{
  "activation": "squared_relu",
  "qk_norm": true,
  "attn_scale": 0.125,
  "optimizer": "adamw",
  "beta1": 0.9,
  "beta2": 0.99,
  "doc_mask": true,
  "dataset": "wikipedia_en"
}
Each number is 128 + 24 x the weight over its row's rms, rounded and kept within 0 to 255. Layers, rows and columns count from 0. Numbers have three digits each. The size before them is the row's rms in percent of the matrix's.

# layer 4 MLP up, 1024x256, rms 0.0928, rows 364-470, columns 128-191
105:137139158110151111088134116152094138141175189139126109155130088123135136159137130153147118152134086157118101083118156145143132113135135159117082123097097132104110151111161113152113104171185107
102:089096149163128136116101165168138122143123106097121137138145144158127103163139138114141139109125144095122113120113152071177118125138095110135097112155157097140157117129107104139137119153115151
097:083117156102106137105122146112135093146137088112152129140165132131156130131123140190132154144189096161129134137166132113125101122148086124119144106117111171101101111150124170131131146116097114
108:066127108119150142089097124138121115130134151091144156111113153156166125145133122134110154080112149129091114109135110120147065095105131111099129129121165105115144137144125143093102077130171141
106:121163099107134106111098104123130102112150090091136158126145117133110130146054120159110180162124170128116129140185120150132098111091095172127149109146125118141117120133151112141125114139134094
089:141130120150137132145126113126150123111136121093134127150114107155116086118103116119113113117150106124165135161126126193131170132081112162136130127119128138090172140121179127111127146099086100
096:135101129128162150133134081142113128126163116111077163149166126139149144132121140114090089091089144136145107126131096115086106137173134117111119129120125143078135153062153175130124117122124125
090:139150135106166137089102137165148113164113104120114113155137157190075100081131101121084125104100149107117093122125126126125114100144089133083135120149145159091124108147131108105135128087149137
118:118122104150125191144126150162125146122148133114111110164120113114124180133109117157124177099150124138166141150119096109127128167112090159126140125136119092109131159115166129103130123120092111
103:094121128118116131131143098143092146134097149084136125127133113157129134144121132187154152103125131111107143104146157095120120163156096131130085112114084114144136098080162173105150074119101110
096:126158119105122112089126128112103129129112095140113174110145146137111143137117127104144178103094127103098135117113115113122105138099102134089176100117120126151142152134104090111115109124163163
101:089116157066129152129116112126143140098118144138138149150187149122105140107118092151153168123145141138107113107133136135114089116142139120158147134116117099165151115097127127119129163120131090
102:137149115150106116129138127143142106145134115158090157160115076098154133140117116213123107119143114141137130115082140104113139102137110158111136132138149109135110121109137141155130107123155121
106:097107126115157091109131100124127138143119141213107085132132093145128094083145120113136132119150112161139140090122093139127104126106139144138139110131195132114104095139134124135135129115134110
102:094096115130142157087146135113109153154126127097152089123124125112143156148127146142102149157129152092095159156117151155165087128129126145129084080128145095182144164145087161115135118101146153
104:136141117172107142126087139128149164132137086111135098151118128118117153117154141096094104120076119170134156086138139122100099161140121163125099119124106136088127143119125141148085068100118110
111:119112171151121112195175111140127109090142157123114113132145110112082124170132111160141136149116103144149139119104095131093127101147121163095148117132144104148136154100144112107124153165121117
112:101102140096109142150135101137097080114178128119155097117124129101122121115149117100119163117167154120141169117113104128141090163106097128081139097083149106093105136145134105103145167145172132
101:095113119110138117136120128118093120149102138127129103133154124140151119114113106171063101097100146148168123116136108158113124119151131138130190126100121165142082169130092137178142077141137115
112:125107147156145167150131137141125131120138130097126121156120148116133157114155134150069140092120168104145107161142134156147124144124050173080108095115144091079156099092112090114155125136124098
086:124085120108133111137115106131136103095142139165076098139143110113112121112076134100131114130172100098197142125078103116144151093094120120093152135129128102141123100138142131149123091125119130
097:093119158131127144078097129143109122108128137144104133146141149150171112154153115147129167101098127091132096123139146144109127128156124103134145113150144155090116128129131080143106122162112119
101:109107165139118155120128113163131108156161111141131116121102157203132159178117157096152113114163154111106104100129122112129121138117122170121112114132133144103083124120174111112118116146091083
102:167103173141146110084112127118110115098171089137115169105074114141149162158135148128126111115102145151088140151134104162134148128134093129112153113109180153111115131085094108147146122123115167
110:150112111146150139145105145109074119148116158091136138152104169126117126197117120157094141093097088142127145087090138145112136118113118141172120083109119108084129132128146119105137167114148120
096:100124137138116107131155159121090129159176141114115096152121106132136126104150132164134138057115119123135131124145148071128101156120101125159171137138092081124101094119097149100095115169176068
100:172132164170160125165112126143091135135127110139143172132132116168174172118128104145128126108126138142101106145117117124117104063137124147168101135080120114143107122084161134155104138100139132
103:119131132079131139127093132111109117146161103107136132122151139145113123164134132147114195130161097123094156107159141051071099137131108108091097094135139120117138111112137141131093169115119157
110:119147116136104154127124168111142117118159117126125164114127175169110143120119170131129144114112134117114124138152148098132153097159147111107127096114126144115136153114104108105124089120124166
089:085156094128130110150118126116110095135179134089138109151096182124151103146114102201102152135153101144134098141135118149104131109091118116143130115158107119098143120140159166136124126148124138
091:116112107120101158164118114109116066142147099108074126129143143122124127159126155153096116140167134157141099130112151122121093105102111117122117138090118156126143155143124131118117118127081112
112:142101101130131121139161134141139140177129157142126140149178125159127118103106151104122139144136159147083106131096155174119102131110090189116133128114162116112124096120132142179172148097079127
091:129120171140156127119085112143130122120151127141159165102134081118099170117151136145141165106141075090122081098124112102134093141112101121115178111083128136123110143121147123078161056114131116
106:104141101137160124144123111172127134118134101140114166126143124143153131137111124151103123130087117150115119091136139114169112110116165094127114139130161141116088133166135108101138076092107145
097:131148092115099134130123115169123121089149161148122098107088111150103144175166163174108084097145146139116096136123082099112108108144143189107120143093139098126136141132145129150093094111113157
100:138100149142118119092127123157077139162117165082151102151166130136143102119120122141150137118114109147158132097151089110167137127125127195150116131104116074151124091170124103123136101150141122
096:123146085138130163134104089152088111138130115117109140128100139110115169150110150128110128133121137153105124115177112105096152090124107105136147098146160157126112142124122165099100104079138135
095:139170103122090162081107155090116099113119163120144133178092144166111152123128125117077108158162121138177085109129145132101114091087149124159113127108117115104115093078136135167145128091157114
095:095091121116156135123110120097133123119166105066096151125112194124130105174154108148115132128134078114112109127157128129113141157172078112141146099108124114143151134162115109129131091096151093
087:144104160084155123151149122162121129098123094110152104169150136103117111112144128126132113119125137160123127124138120144122166142178117120167134139095104152123115122110106129130082102112167145
109:165139094137113164111130144122079114109166147128113159163156129147149103156127149150118120085136120123110108167116148124162153106093123119109107125117064131138099143126146104151125137145162113
103:113166120097101114102093135112124133126129158085159137150142156150121118154143136131105158115106100134080102110137114129114128112097116108167159103147153149126140157120077118165153172193132181
080:078105144151149173104119129131115134147140079144159113100114108158139108130121105106096122145100145117135129142082099120131128118158133146104147123111179159101142131093145136153161122086106115
095:122151117148143142133134161133081121164098135168122115099146144133140173090133166143090114150105169111141090115077141117079086097132096119139179146131114119108098113147130177173119148147157093
103:130120138129115119094148125114122155111121100093124103146064156111120140098119115128136164118134141118144108134139164118110118107092116187110157145126108143096128125104154113159136152144092120
106:100144107103129125095117122145149101148109171158116138122158103146144147077144122144119145158150159074154141146151107094120083122140134107148137133099134113141106136098111169126091133161123116
100:154160139106107134143096118131094130121134117110136119190114124130094100135126129147117208061130147118121142095113119159121081134101128152130091106097174123139125089096154135104097148146112113
103:092119116137107121096080148151129083102113159177104102117142137106130127122133171141104123080142104121108139165103072104152100153114108122154127145111099170135147095148135113085142135125153084
102:101098117122159138166130114116093152159143150136119103137099150109134153068102124125080179127123120154119116117137082146121112101134129128138132081112180123129153118176169160079114139053107087
106:126141101091178175132116095161124128125120116135157169131147136127144083120132138126131076112114117127116115120134138107120126095141122129173157123136146104120162113115154092128134075115145081
103:083156162113108145113155099133120156108148136121117138129139135122111089083139133139154130149149121128115108147087128101095112149111094107105146133130107107105097139144176082103137154130111122
095:137142103089109085098146134142107096125108133117154114105138117115129180121147134154174131110121151161109120140131111113113128121146129143124149160136122090124124078129144133122119134149133101
095:123112147150147134143121092142126142122095135127128102138070163102086108103109097173159134124116121119129071153140109136104107135144134173178138110171140114115117148121182112098133101132152142
092:122134122092160135152098162140090107123115114157170146132126137107111133112109117135079165135167133112131124134105136134106141135114103118143145076081103114169089137126146107087109160140156140
104:113124148153144155136061115135136129151108138131106143121116159150144106143109118122129168112138140132126115150130086135137098137137136129129161126122092123139082115127134157135130100088155149
104:126115132155136125128082135118117099142167112133164168127130132122146145131124165147116131140103124082120113114138100107118117152164129165148177092099151120133147089135125171130102067130139129
100:110112143123094108112148111119127116139153129138129107116106154165073162113125154144149159097124145128164088087126145156154106146143077138116135134165158147125070117099117105095176097119096088
110:127115106119165123145082108129116123117178126133158131123165120147116117121138116111158092154129166112101094154105129108139108156130110118100173145089136071130144142143118148135105139097126172
091:140132162143184151136121166146142146125110118122122142144062147138114152174129095151100151122132131139139160109067125117078171087101152124176144076088164118146127144132134143121095117124131123
097:109120150129177121180102104118116087090130151108122151131120108148078120140109155177088110140173155151135112148119080146099070098111102161095128124116166085150151091099166144127105112143148111
101:122140127163128115155112097113136142114152130142090124142146111157163146124135135122141111093121134118167127128147154146127116080114133125106095114135081112136126165127154124080107163143124097
097:144145133156127140130142102133085141153128069115167134151143121182111131119107188145151123120139123119103101139070110102123117112130142137128162089137153148109138138132159135106126125107141101
085:126115192136183117184125088134130108137161140182129129152153106143114118078125109129120091145109143132137172122144123143148159139165143150098140125112184130165107157143129097124093103132124130
105:136120154116100184155144124126114112124180090156159109133073134136126130118082101112082112108149137168110159160132099152094139094112124134117112133108102115141123104103156160141129125128103108
105:122134155077107118163091105157090103148119166143182173142140108141133128152123135100086126118108113139149138144098117114155119166109143092129138129152170104112156133126168150159165140170130120
101:125129151109117185139097119150116133136093088167197144123089140134168099147133138107112109097159136150137128102129100097125113118096115106161146123115132137105142109126137127132110123095129094
096:159132113139168134135149154107129124091102155111149120120149126144101122136090166091130194117151129076114125145166145112088092092146131162162117127151116135168120135064104162117121129087149094
101:140173134184120117102078117149124139165132143099132110135129165145158126159123141119125158140138146137163094103141072140144120149118117133126148137154092124114096126100171081102173120119097112
108:121085135114124135149137136131100165117115104117129117120159107165138117176135111157131155131111125143143091133118122131163133119134137139139117145138164135077164146132164098137119115156152174
105:078112145120148123140104076132106151119124115170122122092149104139162121123107155123116128147169172095130126113125103098113105101127099139106146124126121142133146108108138112135103105101172149
108:121102145100092111121081089131104152180151143105173115148160159122192159139084140139100136125157134105105140147123143114071100122108141122131159159132150128141119118142119159148125113121128123
094:141131111149095142094117068154095129174116130104134119140135088154141123104134181159143123102128086132093156139149139156086115137114148109125174086100157132130088144115123104117108113056168075
105:107121117104095090116114111115147122139141133136111150159065147172128122118103140118161150104168086166106147125143138156118146119065088160149114152125089128132184098135106116141094119116143159
096:095159132142101113119111119157104126161118149093139150108077099136108140121103146147163133102152116111116148166127140154109130143130096136128151104081124153131124119138132123042126127128137121
101:123138114110152157076132129132114105129115092135115102164131124094108130088129138123114137117153116138132074130132124127109073093110125145112169126161096134113143134118173126132123140145065116
107:124147141128161119166131156092099137127115123095164115137136113134114139140143102128134096142112132105150080163102111150100099098140112166133128118118143151147167104113122084109137096096116121
088:075148118161122096134139121128117123138139153135143140133119163148144156148112128096143105120150115106161119130124154108130127159123136149116104103099155103113154163109167111114145134116146078
107:125142112084124135157097072140087127120130116149114143178108127119140151127146126134125142102129144130089132128108117147131126120139122115126093151134151086137136167143119141106109122120098164
107:144096136104150129155141148116077147119161126157132085119146085138121158135130135143146163119127121156139155156141156095137130106143160109140123095080145125162145126098143170112104100109107143
116:116115174139084123119139137140128090122127146105161116174111113122151140167128152158087153126119132117177098144110144171180114101141129148126121112148143115150131134092124147134111158126141112
107:093173133161121151128134144127081102121148114147131127110131131152149145144090135167112090096111108144111131156106115175127126147108136155144147096141122111119162155129147139118183134135124141
092:136108145147163115159125107126141141131139106124093147137085149093183146103111111129151123134103116097189123093122090121127119112140097106163181112111116117141138137099079120135105137117127172
111:143118077105139150162163116121120098096148114171112186143143121166153127162131118109110143105128141082124111137133106112097144093137108122130157129143172112128117102101129120121155124126149097
095:125119121142141106092123130175147150142126125133130147132098123167147135129117141193081115137119122130132130105118166147099107103080116148123154017160135141128095133101122136148101127091143095
109:094084152090130168138166099100101067160107153126112122140138193128142094143077169119136155121140165111191119079103152105099141098117139175091106135128145154120080140123180143130126168139125118
103:108123137118093168075091103106124116124139124139109096145127131128142146125137158146106137112164144100160112147130154163106084099114118093110120116119121110158125148175163094109119151157099130
092:098132133126160090141142121152102124130112121189149125168179099103116111148133103167113134099100127124138093117100118114121134115097103142113155114084121121114148111079152096123109133135166145
094:127140070070097114107177132133094127146158133113146152155119145127135165098092142156153127125170117105112140147113163127150139125139105116133118047124111131164181151090126130105100171112132144
091:127071176092090148153140140135148096090122084127110135104142156141097169119117137187091155119153158128120150119122116131129140108134124124085128136104137091165115183096121139150123126161126151
100:064162144112140150089103147095100083120126118140109118158138120121143177141168116141148146099073113109123100087112103078106099139110132125133136135142127108130121139149159123129128128139160107
092:122123156122126110101112113132110107140135099167116136133106155137124163131131156089123190162152154134141106131138106093117143151112143130141137123132117147166111159168121110143146081112120126
106:101143146133162155163105081146093153121096086108090128161101149150148128115126163166112135094125124127104100105072097128138124134139141144173154130116148136098108127160151147150156100120100145
101:141147126146108120106073083175103110153103157098136128139112139145142129172130124153138134134099106112168141127125104119110160130168146147118156122111144118173134144139195130072145133095148118
101:104140135137158156125125112156132119100083130137095109137156157096184177115081151154111119062102124153108166109147155098114115103141148150095139138148115130116077152080118132109130060133109165
087:155143095119142111136117101108133142104132139089114140145109141144108157132167146111147131141117107094110115123118129149096096103146140115095163109156114159127108119114154131157133073173088134
108:115166150137105178140078106154106109117122120082129138184098110130156124114166141141126129111145183136092115107080113105103107094118128140135133107148143113129153092105125140113154135112118134
090:129138115149169134122132104167117149126111113122112104149120137169135118112126152093104131091111117178130137140140109150159155114145125110121153153126150152064130083133148084106132093125118112
110:130092148118188152147153173151116136078135132133119121109117126157113102126103166128137177112136147111109129122130118119135097143095126150106188114156147109126109149125124134141134141120093129
111:098165103092120103139122135161155146131120108143146122169130133136125163120116161124097135134156132091104129176108141112119133088115123120103108155153136150145149090135160130114137091120099144
100:124126119062124134165148088122136099104161198112123154153129168158152132135158149129132127094166135114132117116114162140142089153156084103107111079104152104134148133120172154079132159141124101
107:118142138099141186152099127103075118110145128117127137194105154163170148123133143108103166163129114118140091123134119127113133103166100111167111097154108121113184087140152114124115131094122116
106:142109094112116174081102077161105094179111118094113116131110142136084140150153124111130138126133151123116057076111119090115117111154130105123131106127131146103111124117127107117127146122130149
100:101121159152088142095102090192090113163110112106144160131115160149107107157114197134107116137137149096115098106160115075115121124148161135072115170129095084133132118139111102140155137159112147
106:124132117149128127116108144147148075171141082119167161098158131165153153151108157120107145127124137093127113092071132127121121134133109171140141122062131104146112092095111120167137123116138106
092:113097131155114136183099102096108140157129100134107153115113170127122159184147150121105167151157135101121133141124124141122138092148093127105126133136121146152132132105190151124121097064152124
106:077111088123118130140126116153106073131127148118186131140137131092131190130147118160099123148130172085073110143139131142085151124130103157172130120119127095164129133081149134134145089135121177
101:145108147112138085160112072158111152136151126124187162135136141131101100165129141180120140147128093094118126124095143126110118125116091111104131136105158097118127178095156165099097144134100136
# layer 4 MLP down (transposed), 1024x256, rms 0.0805, rows 364-470, columns 128-191
105:158130139127138131167134124145091131141141167107104136180146128106129168088125087129103149145091151155142099117138122139126125130160113149132087147088165138138080129168148117131090116148139140
100:118139125104113142131131142131201195104171138102098142150132121143112104099146124100140158111115100173138100131128088160108103125119166167078139099169110109143109103108173162163086103102149168
094:110114135172127146143107052185135129084117142143175133108068142113147146117130128096151166140131137112159117152138115114154173143131133136126118107116114117152133107160126169124088126140116104
105:145158098137120093098125155108114091161104166141137122116141108144162147146130127156161119140115142147124119109140135142118086146095153120132128164122111154119113083141133117151090142126134112
103:116123129123123085134196142121144163127150065123125134127113115094144122125174090107147140079109150150127167116126124117138109156136098092148101153100114152186128088122138141114117112143113134
094:102108060149134105140113117167123139176108191116119111139124134088152113114151157138141160124110133165132140167132152125106099103125130145171098080127120079154148087154144149129107140147137111
097:126149117105181100127108120122083115118066127134136116119128130065139125154076140125124136102177114147125131135163137090142158116150100146088118153143151141101133135143141169131158130179102131
090:145096112125194109153132154111148104110078135148117152067105098123128093139129129123152139098133139160130133131140128165127119095117141109130197126124117096172112137105112127135094124161144098
112:128130160138109137110101152128108174130139110154083170121130137177136164124104172182101136121095156156133137160119106135165140169138089114127137114160153149085163168104151104135143106120078130
104:087143075134112077072184130112126138136101159119147107096130136113126138138128129139104082146143134128163127142133119088099093143122129151124090114147129124143150111139153139109167095107152148
100:099167134105119133129149106139125115127137090109136136132103136105134170091091075119139155118157106108118154146164129117128109129157138121120055129170149108116115123156119148119152167158184141
100:121139123134097109119131104085123093127067090152149117121149143127104135140146100130138068104178132157177129103114149089155145125077124156146103133115101137113126087125093107153137153107118148
103:114152108121129147089112135117120150139096135148143101108120132106111128094138089124133146127145098155133122132138173080136127164157133070132134120117125062134162095136127123134155152158163117
102:133097126103122127155194110088194132100117169141136094150116110153089136121106099126116113126168134118100115168121074146100136139071128107145074123151128153120081119178170141070133153111137109
102:116124134105148154077121171130147161139102130141144090159124136119126151138093126178133140140080125132089114143112151126130124154138113080151122157173137103200110101126095116106128145127116147
102:114155094157117120170106126142140170131134105118106105091168086141132163099184134143132089143110148115131110121148105107101141146168140097125140106121088123097126125084093131127107089135135137
107:119125119142131104105114114158118123127125130146110119102129098146142121100162122144158136158123101116130130140139095129118107131115129145116137106094139153153184120107132145191113156132164076
111:118165112120130147123148105108127126155154136129109143150100132129109149110138070142133146150112102116129134151149132119187129086148100080134066157130160093084117096164155158113155161132148152
102:121152125130105136085129106128099159135117137087097118091162133149117128107105144119140128117096137103146120107118131158141147149107141119142165179110137078078127087155157142133142122121134146
109:133152137127106121121164096130140102113088132159122090136131105109134155148129127138164088121173110147134099116123179105133100122085117147158156134158151107120097100094135124051135135146176147
089:131161088122185132123108139114135080165113114125131120148136096110118131114111140124145123109072113135130140100128123114161123109151142105125127084126159142101100146112082168157132145163092124
098:171111164135178099137153159178160098122090135184110084147107115123092091160160160107112116162130157193125105105107148152129108146109129120132158155172104130141116148103120124117135131121146100
100:134111144135113119113113110143195118135136123144116135161168159096135106187116124146123117142135152124121112109073098119154091115117130128130164156145128101130129136115138131134081095140129126
104:170127165117138112130174108142139139099118135146139138102098079099138137162103086136148142112130095122138116113108136121133150104115103100136175145055164163164125128118101160132110123174156119
107:137164152159114107080120124143118127089172118109096107113091158141110161146161156160070126123110115125119148109138129128139159113113122148100149142154083150147134071127110172123102145156168135
100:123138106140153115082197139114136142183114189113146094111147089113091138140178167158116115113105131143146153098122145069113141146154132181126133124136107090133168109110159125095140156092144131
098:148125137118156119132121136133138145075160141093073157101113135138101142109131160172118116104125130212123127135155115160099131125120092140172119147122118152147147148097187130144124043125151139
101:139160162112142112108144130133123070082117116135113122084109105129125127127150136129147135123167123112075123129183086146116111077102099126134132081135081136116110164140141110141139152121100132
107:123179169157139119131123080143110142140138141119114154097141119155135117158115142128106134130103158163130112094145153153118131054141134125139163141142119120143119154164151120123070183114124107
088:137130123124146140127128091120131106134111116109166113104118089133129161102137154115157129137121109122134143135121110131161119150117109104129100150112099154130128110154136134154144101097100103
090:114105143113111130137172147092126106110112185159099137098136159095108110175164157098124091110151147161171109106133092141141130116147144118176092153121111095128173135126092105099135095109132124
108:118134115142104136139123107127096122171086138172179173157120121104117115121119088131157111145135151155092108129119138120125153108091076156133124124142116132131169120116078147135114162122097141
092:176139131074146135124102113121146108135114107088129154101113126127130120080113142142170083169116121090106138120137162143095138101138129094129129124099099172108169152129149140102106157144093093
104:094162089114093114079201130131146144096125101191167139110103105121116142138080160158115129152138102135144084138092145104148123191091103088155104119101130135146101153126127124125114152153095131
098:108154129108112123112165186100142121100131178153119099129135104118144130140153084145147106128096141138118142126126151095159124101135139168131105125135112120140085095097152124118111082133117098
099:155137145093143138120162143131175165133130181095153147125094077112120094130084134132117153147170133137185131117167134102145091107113150136136147117162117103119148155117097160114128100123123123
096:095089115125148130145157092108143138135131147158166097135109160159159134154093134129145137142098120097096121114105140128150130138120103095130119116154121120185162108140109127120149146134147156
094:103109107131160120123153106142098165126097106112144137108151091117145111173146107126139114097154104116150121106155117146153094133120058121161110092148161082117130166127110168160106127139127169
093:106131100148158169114141146092141161121168127137119125106127135110128111134152155088149144100135114147142116104121113128126133106133138093121118134159111108151156149104153142157133122103156163
091:134127185113137129178163148139107172119164144116138153118140143157122088106145091112106151131138176128132161137126137131088115145106092167131131156102136130114133127110121143095153138120140156
108:157051161177113127153123093120125155159109099096129107092106130088124176149118154110148136157111175145092126115126144104110137121127137115159148120119126125127126129126094087178157181144139114
103:129131119133177060136131118112100160128118149095152173130112143086164109134154140079120135138079099119156121107148133089128112124079152139111107109153137110096119063107120161113111147121141121
095:116130144084107127151136152115137168125099074190150121150124134164089145120106061087087148103119131117113117143147138135170137141165142143129123130128155134107094121154130108147108136127149106
098:118116084124159147118121133137132122118126111130105106109115130127134142072133100151127132097130153112114111131116130123103146117107150127110127129112107163120116120107085158162109107130137136
102:110132134161137096168083144080075115111128107121112149069124088104149141149124151082104132152120142122097141111124126138119138162057150157181143140117117146116137140124108128133157138118107141
106:130175135161165121126145091116173149136164171154191131062111137130129148128137126089150142134152127069152106162145115123116106162126115135159169123150127084116148126136107150148076120142140138
100:126155135176117125118141112139150136157154118134114138128093143138113131119147107112081126131146128110152137140116139100141129124154146150125157115133128147146156111111154189099132145183125143
103:086171078133156108144116147166147127132084094101098151147083121116116127142129138082155132134164115084130111128131145144139119163162164068119130140159126148163143123163100115167153109124120116
104:143158090106105133206142139122118185150162162147130169128122094103126091126088122108138120182110118133113135134160142186098138166127138130145130118129158084123119104183134151129133159134119131
102:143150112087186151102156145102117129139141109101111146104182160119124128144115125135137112126091122139109136105125147136175128117158146119127170127091117124097152081129120116127144118117115145
100:100128146082114110107156134147074095075134129144160106127128151188131144139165111108125139117195114126153106112141130119106131148063122109124127122096085144146093123154113097139161124124117131
098:111116119097114113144099141090126129101102168146087127123124123118127167137115137121146117160106150152100089136117126129130118196126143118128151141168135130132124131108145154147161159142101093
097:125086126127125150138175113126109126109112117169156102158110110147129130127152115082119085115151094110106144135161106133138110106122162120123133107121147146088102121151148153116149082175145119
091:103133155162136108118120147142110129140122091087149134108132143099113184099114170160097143168084098172118126135131145158120121093091093123129096126075147113111115164110117125123178179131143175
095:135100117134099126143105107084148114138132138115116150125123150101126121149155135133150134148141135135103129132132133160124144118118143099156116115115133129161177122135112137143115102111122122
105:144113124128151127154076122114105091090160149137121156137143077166132134149134137124096134147128110126151117092140144151129135076140124115138133106132108142146127099133141105101120124117103124
101:121143143107118123081111137134173162142123139119090126139130184121162113123170131109131165114178139140118085133091121144090108132073100119121162109154151109141142167133159138128132096130113134
106:131163119086160150146136096108143150079120117124143136101136165091152112095124123126151090142124116114089126155149170143097131114124107182155090105108158092121124098153147205183104127097133151
093:129170142113141135126142161146158128110137156128155119133143121125146121153120155145112116119140116095159132151148169114099137136172128126138121116149098115147119132089101155129123127085106125
096:117137141112164093156103095117134107144135131144103139089109145147156137119163121100177097119115106136120136101132144165099126080133129131122141123126158166149120115133152153163130128162142096
100:161116131137125139112109129083168091153135140136076126137144146094106113117135117118166124122133111112158131060160156138099151121121168109145120182121132115123105158128100114140136120117127153
099:204102121086168105117127126123075131164091118136121133105157120111123133131081100121121132143129112116102141118111135138105149107120116094093157114164167161055098091115161147126138159177136170
090:148124121110115149146146146090124138141186142137109112128103160131140115141099081125118127164109124116124122152140140136135107173127145206085102104148195171091163127169113116187120120096143177
102:099163193107113131129144108124096133134125081154143122100143128146126072064157152120171125162157124169145120161143065122102155118111122164053126149167093147170106115082104124147109116125105166
103:136115124135102113132110159144169086131085158151106134106151096134134137114120094164086173136086154128162155146181132099118095147093130145117143150118123138112115144120085147113144106136139076
100:124082160093155119139110120120150107117101102127133125087136155178154169101121150129136108128112141148111150173172112089127135123150186174127124117105146131129137134135105095155118151123127151
092:098127147134115162090152092111139112118084111150153087126155130138153153149129140120129128104133154161147137110146119102125130133152167127154123098118150136107126099181131141115099156090148115
099:133120128118133083092180179120130119083150115144179157071108076118167111113140168170134115118156160109149156140123117110122130140156125108104147122138101135153126125129136136062069096136140161
108:163146114160146152134105093115084074142075125121141145126134134118134120147153132119154101085105104142144109089126149116176135103147127105133145155125119100106154090151132118106080154142134163
103:119131104168091098115132135113148148121120105127115128191116124152162103098083130115140146149183119106124177161112111110174106091124126145126159168091132152153112144147143099149149141136155120
107:076094167118098127154135114139124102123186100121153139116133064143134139103092165117126144114117110146140160112135091151123151100151154135175169157162137137153117158149165114133143135077127112
092:127149142114160135130132126135098113126154169127147123125125130141158121121162177113122171132088151105118110151079164118147143151120168103138155123117189109139135110133128119152114159155132097
103:108126097163147127122103076142129145148164162109098109177106132169147098106152170132160125065125130114147124139145133099144168107086086093119137098161085106171147083102110102147135119155125131
097:101176100102105143107165142129105185138137119142164085140128136109115106158125124166161110168133123143115120119141121106087144178131127124108118144104143171138120071141132124102133129108154154
096:157098143111112151122153122138156120113138096133122113104128169124099150141106131123119135128123148155120080119166138129084140164127141127150123094106094172091129105129149157102153126104143132
106:094090138114154117152144147138163156154110085128167079135133157121122166129153125126135106135158139120100115143156135189100144116123109158112116129158126102143143108143117100142141165155102162
097:128103108120120123142137159144150112128122164152126112126111118129114157147138054116114138135151136127127145176143065174140139162151143140148114093163115102137111144099165083083119146143150111
108:149128149130124170127116148124115164152117125099141149116119112126114110150126153108129146125151090110106147173173130125116135140117144134138122132107146119104125149115134168112101158150128140
106:105140147112107112135114130141110126120148161145169147111134117106121112165112149115093115143074169150147135129143129148166161106136152128120135114072129137141116135154149120161128148134094108
113:122158094116141147117112125112117120139142121120133145129133124105113118115116147204136133110088142167095129101108149131166140143114103119121132073150136182119161113091154144128111161108074120
106:130136134104102175112123152128128122182136139149143143079128154149113104094053134155139119132133118162154138139112116117134114126130143105129111108171130123087119137094123102087100135136141133
098:126121115129118091104091121143168144130163080132160122144133075114133110140142132125161118098075121165164130129111132110169147142146122152189167182118104096133125127145079090164104140168112138
106:144147078169117110160152148112139137082122146159157117135123135143113095140158144118149172151138127108131104167094146125118109147142137144100158060172118164142143106114128121140138138120099122
091:132136142124119172119163175133146112070132074093107150158096150076149138114137116097102063136148118162164107139115150089114113127137135120182105138131149127115137165146153163144142146098123154
109:185143116154131135137107118113138166141139177128104129111137165157136126127103112148125113154110106108121113148149118127127059148178114132151066163124131126138132109146181170165146124160109113
103:122147140106133100095139104143114138106139146113109053121117143133138152107105130191098124129116096108112137113131150187124122195114178114105126151139147154153110120139131131103134108133127124
092:123141142128135115140161109084098160160083103108152076154105118157092148155103140117164098143082122151135126103110172108165148115136123140123126142090094141113078124169162120126170127149125126
098:151126127124112173106112106147137134136144092119155126127149085146119106124100155114125151119148154094124106145123145077150155137188137102099124064132116106126140102119129098155106160158138105
094:136146099162126086146149163144167111121094100152111145099134150117120114142092130088135159113134092119150130120095119107156142135113127074126130098090111156158148162126126064089115121125158116
100:112163164076136161124144172137113129081092089160150141131117124159116098141136101117146131150132171102121172170111123118144136139126130078106116146091146096136123125088118171147142145139146133
097:097101075108152126109127149138116086160144189148148114129124125111152122113144176118126143109102121131173141123120145122161103097155076114113096110161117139127132113071165151164125121125141150
103:102144122136132153113093159114101102142106100134060122141082126108112112152138153103097157131123081132110124122133095148137136142128140113126155153090176167088123128144125110091137158143130132
101:175100166151106105164124146142098111146149122106085143078166140120108126093145119162157140174074072108112136120136142128124140129146117126107105131113193149165121139175149167103144119133133119
100:135120148101163129111132081113121112159130102123154122163176134181097193123100109146126131141113143110128152141066124146128134117185140125114162139156112100141096154155135118100098140163144118
092:129164116131108119146105152132121125139129079115139158115111110147126139098132115080114118126140090126102147086177180101118154127144108131147104073133120115133137133104130133134092142068088147
105:118159168128104169125162108145104119185156134119158167143131113134169176139168137117116142129112124141125120133080128072127101088112113128161137132159109184169166100116159142094181147148141125
090:109089129095123139110121127105159116147140146110099143079085125156105089124145166138130114158107136168118137144090151176130161116125137108125147128151099166157153118112119176145109142164156157
104:113133096118178130116142120142119144143074126125136105135126117152150130100124145166093112124126127154150096136127115135138149149120114164111090087157137130167138140144141118114128138172085152
111:154138079134150104096130117142102179120144107127127118117145129152138143129126089116131102155093171145111152146140130148170129145131146124123116150141113173118119137142122142147119130153138167
099:123113152141130173140144111146165141077139136148074130127136147133121116148126131095141120121100157079123135129150155116166070163124131145106126162081104140097097109172113146089121145118085152
105:126157132172129132101112135139156140167131121114082138111103154100115118123103118098145141151134130098133148170107085075146118106133169093119132158114112103118144119096115149154155117135087113
103:102124093130116112139130082152146118156139132130144130132130152150136132168137141141144093125103133117137125118117158151117185105153118110161075097128082140091128105135064143130113122132096156
098:158111116120137115115150117162138156131126123161134123107125133149118114160120121125148118133173132093140118153100148141123133074139128132120105101152144162096111112126113176157160137139109174
104:113133100123132103103088127106175098089110100152117138130154138137122153105081120156138128117165115093130147137107128164155137116115129108133153169084157133154156092121107128095141134155116130
096:094107111125132155128117161102127121116139128119090131113093131129093186095114130101093119112141083154134109103147119160143134114141127111126124104108144173134094116129143129091118130107156091
106:117096126145163153156123122144113155136132160099155081093081120155137107145195117126172114116172125096149121121156083135071113155119120118124094121125146157151099132177108114099113128110167139
099:167095152113127097151100130108143139142087151145123141064102120125143117123084142077153121097141083135139125154138135140147161146116125114141107122120183086121159109174196149154103124163132114